{
  "d_model": 192,
  "n_kv_head": 6,
  "d_mlp": 768,
  "activation": "tanh_gelu",
  "bias": "all",
  "optimizer": "adamw",
  "beta2": 0.99,
  "weight_decay": 0.082,
  "batch_tokens": [32768, 65536, 131072],
  "doc_mask": false,
  "train_tokens": 599300000,
  "steps": 8176
}
Each number is 128 + 32 x the weight over its row's rms, rounded and kept within 0 to 255. Layers, rows and columns count from 0. Numbers have three digits each. The size before them is the row's rms in percent of the matrix's.

# layer 8 attention output, 192x384, rms 0.0714, rows 160-181, columns 128-255
110:138091117122151140152165150132129139114097122113067132094112160152113106100091175133121133138116088150148131097122154134115126142145117126136156079146139117086120141145127133139114090051039099135099139161095101139104124137148147170102157102128149122154155155143129083131122099133126122153135144125171136143107122101069127141194095161103120110127123103139160132148158097088162120114125
105:173154114076124128110118183147160153154161150176120146120222114147148205129084134108116128121116157044052119081142130116121142156136052102148082142087094171061126134148145118124186171130135114134113060120094154123139129083155111087127069094159168142176145150139073057108176077073164111125148113132073045102122092164134109128072128113101137125093101125139165073113145116176131168056126
121:128123205111144183169080079108194135111066191067139103118061066105102154129116080116051123147176105061205174201076125119126176095161187106099140170170144127127123103012148073102144103153155199080126119137116119104078122164099086129112098107144174068147098174135099144152128133173082141104086083160074166162216138200040159150154154119137146153226057175154125191180144097159149071102152
113:126137163142168157195129140146177094163160157119123116113091137141102107114132105160123111099133133069155088114105078131147158096145144145100108116153147130189149084130136164117135159154124121134161149167112107147142137110100116137129156095122116096151165108162131141110103119135123105104100108091125161159128144105056125141192126185117136121150104154125113162121125142109097097125118
095:121110129125155117086124151109089153116126112125145081133099150133148094184139140129142165136106078136155042130094081112121169208148109129155146146142117124062174182124108128180119156054139137144137079127191107109119171148128144139115160129109123141097146110062127177101137202171165153146168148166166169139064095131158095165114117078132120147099151095155145090092109149142168167148165
095:114130101109197159132123117202131090102132147146128133099084144151135059091156147124103128159129125179170109131150119153174125131143165125139153133127107125222127148088097115158126137100127120110096137125107142144128144122118096176090118106095123070172114108118091129137172129099161117124123147106115154114132138156135118144135123129127115210089134146146107151123138116119146151120116
092:140134180103144165146125161125201130112117166119181155097117093124073146114135128131093099129162138077160185144154178134157171069192153092101116112128113169147142112112137123085149125142120147140109113145131094179061091137146104185156192133146143135148101131163144147179125112146094140138127150105155109187138121101095144139125112114162181169140117141113145178161139159078133059142198
092:094158106144117154180146126109076163165077138109085023133117111120184138164149101166121094156073102140179204212079128104096088115061150114116148146154130131106103147073103097107100013141117155126122098099164126147137079114088120141125140130133112105111122118128150151110107107150134089060119130125101146140135139147151133145124102114122107126123098113158108152105142109165090166064150
093:170149110099177172114174172164113161077112140107129121140152169151107127147133116130110117111156147064141140100072145117112190133165124151129140124140158100157168118151161131135163173095110115151161152142148114190123129088133146133146164075092110131119120178134138158157122150124143159128142102122143148116111129116117095150152174101101096164117164091111152127144104143108183122090110
109:167105058164134077123119167159128107090124124123119131107114073114090132182106119137082164170118079186135118138168149080133097104123144138131109126105078132099147146120177138152120117148094132115054096121086169147161098114111121101121076142159160111180197141178078098131196092118144139140100124130139100159151182127088119138141185160060146143114104091097109122104162103115100106066127
091:053101184150127167074080179071123098138152158141108102182108135155157150144155095171127169119083134112148155106131058117136181131104145131075175104125094118121111094123153135094101148182112109157158128082105140122148120100110140114118123113118163141152099124138112115125167091096146107140120136149142129125140095132102129091148111140115113119106124116196143128125124120130074146076113
097:134102103096167103131138138129062147108060130150102116136153205155129087092120091176129158052102139164104142140152100102164154116092157186161162107115124115084105129144150135132072103128111078099126078120149132139051124153099184154161108152163178134155097149119116097064148156151132114114105168166105158042182151117121121178134119089139074141115128109094153142149101102199144149112108
108:116116129169155141146133112125101132140110159096076104118091176137084125112173131140132172126106154156158116165170111142077123143130152124134197110121143158169089071148166163129116170176091149166125145139147178166100088108157082146142130170141133142150155093077122160117127171135162158135145126122138130151144178127102092142154101109120086133106157123147117153109109187136107095093156
120:102130134143129109090175129075154140115097116115086179126123118098121132106108154145125193149104149128137114102121150157114113160126173115118130102129106076138092181149130152138114125110135137136151143112116111107147112182150130140107119135122126128172112129129117106172140108130144140144109096139160120179127116078132131111135169180125126128091151146108136109121161143115104123126101
107:098131111168147125139151140151110184191122108144099091114106056135125125140109177147138197128140093132109116128113128088136105179118130153157147129137117142135115177141170113152118140155108133117154114096163113134140125152126143150141194123113110127126087134155128137123120110128131168123140145160178139179142128113119133153116147190128158116116137135100175139158113133113127129122164
091:127204127147131153110134174142165204180115104051093133161132104105100179152073159117114150137155139082145098113077153089106096125118122150133093162134076124098128178109143118160163136150107127123124114112146119111124113107124133134140155084140192183163141124099107149143178129085112141106118114165135161141154102119103137133128141109149131124135113105099145133095134100119162116110132
116:182092135099172080126124134130091151127080146149083090065119154175135104157117172108108113129115117103107103144147126090130125107116095137140141098130127096133136079149153158109128149078093124112152109138141135145093150162108118157155097100170150119101156106164126093105101108127159101110124152107118149089116123127154132130111155150112123113092121151132108162115141127138098164113142
110:118144101128053137185115116099144158106138142142206164080135123145168141130159097100166084106101175194101161188158144115136122181140117100155115133132115122189097113117122087135130130084158148108155063192121141171092146143097144170139161167102157100163131093121132090112080093095154101122136134092093050071159104120180131156118128142138154140106133129128127155096156122100157153125078
162:117092160138129126131149145167085124085131058110038137106162195103184048086164097144151145093105130111065049067124107146120088127111139149134151109130075078141143137159071184134095142077132053116192191091124119141113137107152117141108085158142113127133097119200174108105081079092124088125096152054128120118067155095167149059127117151152150149094104115110107160093173179109077110159106
094:176141077138104105091148141072141174181065158147118172162077108066121078104070180137097129141144118139098162153185193158169068099029123080062139111172103111134140163139140139135105114149112090098125097104101145102136107131152116153115083156082174119103169156138095116122152091160137145120106112129160090131115130130137111166158099157098138144121134127127121150094171109117136135136101
106:138156098134096094117100143096131180169109153120130160131110114058114145192134166136080115118089148125110163158160159122113163102092113122163124148163161029158101110171129137150161173109162127175119117142141123121152099140156081069122152162147062100127158132079123230104131160213204141154184136140127128171114146085138064077140145147107055084075180114142075132131105149152087124085074
091:165159123094123107123165118114120157124145169117153191129187132145144152172127084110128141138090128117039129101117135203181143109118129092093125107170146130151134103128108150188151127121124156147088086135117096138180160077161079165133126122179115137125178170133138130046123119119170077128154156098105113073063084162141147107116096127097139074138129144179166093152118124191083171177125